Weights of a small GPT-style language model, trained from scratch on English Wikipedia.
Size: width 192, 12.4M parameters.
Architecture: RMSNorm before each block, rotary positions.
Training: a variant of Muon for these matrices, 6611 steps.
Each number is 128 + 32 x the weight over its row's rms, rounded and kept within 0 to 255. Layers, rows and columns count from 0. Numbers have three digits each. The size before them is the row's rms in percent of the matrix's.

# layer 8 MLP down (transposed), 768x192, rms 0.157, rows 102-135, columns 96-191
089:108142174179144113092102164104150144122114108131164114170113105150090137170149137115156108105175102127145089105161168167095133066186150111078130114149126103128077071146163111135148091122028101095124094154124182137180160128095165196063103076090148093143128134162102208131084109155132129115
110:113174130138133104092136188170112122138100108102130185108126137167135184129153117100131169151181148111127143121116067163120175111156168181142175078133086123108160118158149111116151085074088134186132095114142103176119182106103041104169152147106122110170137086000108163097187130094165147118
096:126117131126071145127122117209078141133163198080150075139109179067134100184091127186100087164121134136143093104134137103142147180175105160107127093146141138093122123136104103112118141130100120096090140065170040171164165133149105125125135156121129156098130160157136070149126097105120123137
091:109130122135139144089145075083110144171155114106114171118083159079116165125093135156137119165146147113118086177181165122176184151112170148206209117105105174114076168120132136081108125127069157076146162127110128177145138131080094139180136119123103144118136115095113139079130118203123103063
112:139081067117170088100110170111178120068116175142134112128123099135107118130152173098168131101155097073149152114082172163141134106120161149122095137135138087099089168109106135070169078156118114179132099084133089100163099085115053158120119123140136133164127143153116098103168157082138093197
086:109125154135132091172129127164117095139137146191112086099160084175148129078124082075133103104163090124119160099083167163183203144076069145116125118139135095148106154139158122112159143102127140159090134068160130125091139117109137154108084073095103169118153109110141137140203080102138055096
115:133089090106166096120145173100135162188091129088085063189094168117080134070149084104090132116090153122114122053143118107148156135099139127184123111188141096117141043172139120123118113123091083145163163146145099086112132142088139120138143099100173094135121130151137124161125154141178118182
097:118142137141112138134114095189144184051172097086064116090125146163235083116158140135093041118137157091087081118108107123115155108128129120089075232123084146123120145110149131090092081127103102132124126172130104136087073120126127085134073132165139166110123132104070122099143150143068173077
091:157101108086129143091124170130074171087138119196123144125131137150119176186066115121106144121103091163127136120151181143092138121126114122135097119157072151122135136128066089119110132123138093116139137198144138152157116103097138147094096097098083147106033086180136119158090152134116146148
076:127144143115118130181142147152153120161171165160047150115138176089148117119126119184212168124101120113142147158138111105090184183186127124110118147131122145143171089137107176091161121114122164190105129166140100122117134079129111068099158127128101106111145051141106116141069100150109120149
097:194153127127172210159157122105171182183107097083113109129129117096133084129150152189175122113121140082124142131132102167069154170107133082135099129163142148162153161151150128131104119161157159170101145162147127105112139063095128144189095116150169140149081152150127104115070153095146143165
081:177129093121168130154094114131205143085171123140160053118081188142176172145182178132110152135164197066105086093123060135186152144152140147139148111128202131161125102168150105103136115133121198112190158107130070103150094131157152137115120169191136132161114124173123110113140161051102160137
103:135167061100138118124100107138126104138141153152127136128107127184115117186124117080147093132106119225150123184161137083189160190198121183063124142175186189175120168153155177136112185140146124133136127125110127135122093090138144134119132146079078134140093077140147125134175126071088144128
105:164084120093107179114090090235121151141121108145170136107123135124153166110080133099111153149113147128096160157127117143178107089159113038103105083142103135170116141142118090129108084183114109087178150120136160161133128133175101136115131182130084111115115093126071108145081125143132107101
102:174123089106125115090165137105136105134158144146070127119167153112082138114134127041117179095122173165134111114107109088078182144129131087107121131107220115159149107140149117158150079178042236098088127099139096094156103116166130098147103119136111143125092137135090103064087152117116147137
107:080149126109146118152165106127125145158140159191134196167135225144119145110119129100106119107088124167107133138142088196194103129185076159173183118066147101133118116127191176112119083127110134116098095177143146144107091133143066169154104121095162130164164151147167113200147126112113130172
098:177057146133118098129125091157129099081127124101140132117151093165121183161105111153146119103113177116184149129108141094089108113129143131151063087098120091143113141109097152163129166147130173102064152090145138080128155102117158122100155119102124159164063100091154129079112169097158111105
100:124111119107184093143072125112104130129156132137099094107127112071102110116154148036169197105151149080124098151142166049164152124107139154112155097106172108143143109131087131183163156075122106168120114154158093111141146097078131113122106129063158144201124184174116173153129140119110143137
111:076105146123127109115131054161145103126132088098126136109178138166163201080144057093105144144082124180096119137123126163119119094135090067154092159185144125068124142116100059092108106151141158125104080086116131190132108104101162158112083120165142137127064194099132101157094133119064132102
091:163118102124184152150169110127162103115175128170148127119116157159149107141090130132075173163095132156164155147168121131141074140096162141056084166182141095124149114152173083132138149131120175103135144055105178077149088118085183127154122167133107119090087134086187064049134116061157188145
115:133102047147166123181109117136107088078115102136102184082127041163153141128107092120081113128139144153103157180098084093177122146128129106115120148077144085138141086118107129140111170127189133164077150149126180133101138158111130110161107155171093068134174128104108120112104220082162102144
114:115161141129127108119183159198124149140149176125136110126179151115150117179065127138153157111132165107111127157157115126162156150136148160104093144152144172104135113112145128115157142141086132113073207062107136132125110162109178097104064183164126102165138101095101080140168105122077145150
101:122121120134105178139101132125114126146162106139174159086116086083075116117112123110147128165065121094133138047095126116168168123092123103177173128065144181155106160165118091073131159106191110109107132098109151153184094143148161123155168126086063147100108148115159110162125142105178170144
094:197047069129136153114096127130110140128160106124122144148199100121096134111053117109109161125117120065125190132139114093174092107131162177102066115116086116103206086127153133111171174209096192150138161164099147107108135153170131098107107169157132098121095175070120110131104133096153158142
107:118113140104149110103101111112123124143091110089097083134118156090148049137192088059169139173112153146092181110154147090148139086124098135153148165104180120071179119077148116118154095115123129092157115177132098079128093096142102145132102114098134208126238063153121188119102158153158106138
123:100104148112107143187105087032113124094174136124130141123161116118082135138189124130186142144140141144115101121075121147175159106161080148119124171094120140105070130159102125119074070094143070140111159143167139178149134081126121149156092163111111181151141095139116140158114128122117163144
101:150169167179106156128132121132066111162165074168148099105100135143146140151143146100104149100205098107156069134084109114115098094129158157136095129081077153097095160156133142096159095173179133174107124150127092114130127201108098125130110093140133132146153178099163185120166076209117148118
092:174171150139047150152133105142122182111121089145178164104110184132122125135131078089166138135169133086133092154214112110115122128153140183125122130129044144179142124080125226114105087137109144117110162091043128152179156146118130119081100098078140129197136135195096109121105172114117078120
091:160106109173139126183090159156145158084080109134107086162141156096131159179138113132135225136164178098146160091134126125156109111165067113103158135151127195131130088076150081153128108111071169107190141111065125125172068092206116145121126111161123155111105163134091086132087120122064155159
102:140114159107137128174145100120159161105149157136142179100118169179172111136154137093104204096165131123145136140191104179117163102079164117142149163135104061125120140160120099091042198116085141110131187088096131140090169180143097135148111103103090127099114102183185127081097118149063109087
107:071089084099132072139079082109159160108178089125187116098147147101134170145088131158207084085119085118167052104146183199071165110122144143125166118097130102104101109097119093099080139125138122149119115137136093135154054146109205069144163186103120123105087095137114103085124154134134145142
086:161149098162142209126089103075215131101209119154120149149080126113142116163145158145103158070123137096162147077123094138140096102152123121126168092107141210104180147142159104147162087130087144119148111135141095173153085103120161062087132136191171096071118144120147150185085113103130115154
100:151131174176117166137079058209154122084162089106143145151106110144127109145082136154118118109099171124134079145117078144149111099081115125121155154120145103123085118171116047181111142080144122103147119129111059185150147126083146139120145166099170149091090131104120093125140151140088136143
113:128221124140138112071125100161160142084112160102194152171130101163097120107164111112098151096161155130049100131115122178140175104115124146149160114155101093123158175147126180102098063091107117159136053117168140157131114139160113098125161112089101147074167206146096131204135155128122107109
# layer 8 MLP up, 768x192, rms 0.11, rows 103-136, columns 96-191
107:115097118176131105203144180123109134114127126100081142106099122141112132209167162139141141118161114087138101118096096084051118123092143111131107101135125052120157172100144097125124127164134126129142102136101177172136163137113166088126136087154109145156163108051148166085116147115058160111
097:150124131167143084152105123105148133151108129096058117141147086166154169132176192154125110177017036087132123190163124176143187168132149152106135111176181136127059076052109112143136134142126116157229116118102127115110087141082110142185108107069091185155131099127146160126112160110074106143
099:128090127097165133150080141136115123120122150120128068144182113159103127127116103126104126077164076131187144159118079083100089093142144157092110163147125107097132089167077126108109138104165075145109124124170150091176144084156170089130141123119154152158105152124155153114180171044180136176
110:143118092149054098162127149076128124061133101161148106095163146071105169160102119115141093110132118126131125110140105166066170085032109167153093148166138082116121115111155090102141159126126101162105068107097135165132130149126096144124124070182058147162132061085107097111133159101126129113
079:117146158089163168065145130143107132129144132104208142126079121129154138140132145112166188075153116117114105156140090146169096109149170121153175126115162237091144122139137137148173148170141118121179095120146136131149123188160150188126098129111149174155101122111117124096126083166090135092
117:137100120153111141116081144079127117087102126136075120106138110175149105096128137109136181132088126118151105133168073125138190094117173129142088095127159122087092045148135093117106097136109073205136109174122125117111146134088083122059088100136166067103117168130173142145140169125128117142
097:110097142139133231170113134170119094129147130108138141163145065147102158144153132089086125184159057158094126136165146114140074139104157129127112145143091124115116120147087129174146117130142140058126177139163153131224132108227119080171086149083117133100147111130104150134120113174159148154
102:143173146170134121138162149210156046182176143074105131116171118121142172054136126133090096170126129110133128103100100107156100136160167139090148177116161106112122118132105204169138085136119143125130152107130149090093176108197100144138156132116160146181212175096121107130199102091166100136
077:142128139136149117083125136134068078095115154131191134127095145119136107105099144156092127137147133180147093104137172089104155078156147102186090128151168100139154147080141109153149155110095142167139183101125134128155154129080148061185127108149100132180157186134133123116137159149072108158
098:152114150123157087130155128160139154078115175177139133132097128148207129128081104144103103107169114158171067103159126076119158084141097116094088125103064115030127113151112074107101108151147084134088151164132130116093120132156164128138093133145109120178122087121131181171179171127120118136
086:135076103158083103045152186119095104132132117144105131149131136186191153128128091105067132063065126109148175137088227100162082069095102147141095125136074091092150112103124120144122150174102149137120105123164132197100142115130133146104112115097095160135133132213116140130068166180142121137
105:170163190135123100130129140104126075145149121151163091076169126134169104110154124103119153180095121124109134087065089121120077146076137144124136144111060069152138159077112068135096176152143163122152104052196084102184125079133141114131122077146162124128162162176132154125115203131148082149
107:101095083053088197095076145117134116103121130119159128197089105076146073166142147087088196140149159077138143169145113147132087113181130131144141161140140140148113155104091141105106058118119152147123055113120104074137125142128089130079178113166158099148120120115141195125132160100131091130
102:062137149082166090120129161165123123138142170141154073037168056144077085145117097088114146100104144115053155114154172157159149169065157150117144116127041136136083101113149105160097122128122094166138149126116160122107165127097106111146099086088147150078117154132062150073115092122230127138
105:119141073091171104132206096100135139142150112216151027141128135210123136124084119199116079110108074138120115127128194146150119162145121132056100089170183096156099142115141150144086187109133213119113185166157185139113148133169187121128145101137163125145147144128123173115176106097114099136
095:104092118101087130137109089129174059118125128067022064144159113107117093143095147133097162108146146129107125077213122097130127109146165142102163135166131168117121153112085132122166086076141123114108146157135128167156179089098131089160153120106140075108151129136053052143089184115113127129
107:102152170080111125149175107146139116192134091094116130129095103099127136153126113096088130155150112135158113160089097115148162097095107117164146113084094081136126122118129180112128141154112063071066136162088126094129072163190137144134174053120085139083073061098128071128073180100123140068
107:125149218128066139154060160137175126124135106109118105162103146157131120124149152091092100134141124096111146125076135135144198087127164146094161096138120079130093082172196140168150119090087073112143156173118152097151111163099093076110151110074081196134160106122157184111151120091147110180
094:072136178104115110054117132126144108109119097123075121095117120119159143089097203137110104092106142122075052091138143150127113112127115085169136110094172119101167141127106138114086115154123071121111133158060074117148184138132146049098086120070167067164115108146136199151140140196119143097
117:086080118114130124124119169153107103083108134095128090152117154140096124133101145118080102116116157084129233117122122111176083172138126118089100120095130051149118121133144137125157100144168098130126151136155116160118119122205122114155116111145091106151226111048132165141176082188127165181
112:103127121082125200152172139133126079131139145178118178201161118127155126132080068153142160127137120155113081138152125080148125098141188141128126123127176159092123175086092121140161090156180148141135138119163140100181133152118095159117091179123175182155162159170131116127065114143116119107
109:112144129088143131111138114135149100113170148144100164133167173157132152134143116125103158142110103106123149159172130183086072125112212117160160109091135107139119149116027138160147149126122183136125060180048100183134150116089130153121131129100130168193129135113150103083130119130195122077
097:092127189140144182114159168116058105117157115124111157133067141115182093146151108146136109095152140164088113101126167142132127147145139093139142076064126094139112105149125135124058167114149112078078110104118159133130061073122057117192141110094185136123133103189143172129159110149123143113
106:199105133143118089096176092106082140130154104106178150153125104107145125114140137099085150100111130117091083111131124160124148117123167110055140164133124146056120143161132120146174121150081088097096071149081153118104052137085186101147078172087074117083169154135152120083089134093111115132
123:116110112109147147092114141126149149149092111138103129139158133155059086138148152158083096112145142110106137120116121122140135121084137117066180179147172148134164195101121183139121114157170130160149119144144097106095149242165128046087143123118156115181195158142100124149116126107121131141
102:110133123159112097175137183161174182094123109129118067130129048102163123117087087132088073134073140120117123084135155134082137182134163135110142123157170047123150082121065110160165192099133146104125123112165147093073102056186140134118166133108146150091108079154118073139134161142154083142
096:106069160127153096133104136104122140115089188095100130076144098105136088086169161175113163131117120136153131110152127096149070136098124100144115162137181128097150161160135091105110093147142101128160106093183115118060176136149152063163144150163150106082140108162188133124096124050142172120
090:197169091122134160108155105123114119087093146148096094108159121116092079099149125126086076144107114162122124105106116131149082178149164151175174148116110133125153173142148198115064137133142097115074100193082105079088183145094102158115132140148164176097121129097155201090123157126156124197
101:132101123136128178133167105137212114089144141128042087108120123172149105093131098160138090124152140151053114104119100146125120125153080134115156175139130208138148102128083218123152140134090127159101117151174132146126108145149187164125116065095140112137174092101122092145109113124119159150
105:101175105149108150166153139183173105178063183111186136116158086144159162123142127137129144153129120163106164117140097101155107115129102110130144134169116157142160146142130196128127139116130135136127158138113115134134193156156088165129114048217117128171171144207123125218164154164109125125
088:120075176095126081131144203114153092213112111114112141121143091152128120144149097107155160165102180161088088108166132141187102144157151124129155162157151136112106138164160139068171123105123090120133152154136106076159147198094114194108141078152138178143102154139139166090152129089110155160
096:127082113097095105161124083132110119062082116148145148095086119070127126097127095100091114139135150089142193104089158051050127115160110079103144142082118137129149188076158114137085141150140072112133089168131149147176112092152128126123071095172059120154142117120140121122120092144104106133
114:132104134092142105081159108097106171126120145135150163083167133158133163112066145180088094072214083072135106137134165181085192075136107096156143144132098141051200162142093150086077100063132135137166095126137113147179125075109123138119090152106116149115129188129151112105130106145151171144
098:081150146156109166196131173074135206168150091101092067041181098118118151087099166149106126167121134163126114139084107121166124106143140139086110132085092055173154132147131141078134085142134137182145143205174122100135147124117147101045082065165104148111129096109096146118080116134123195108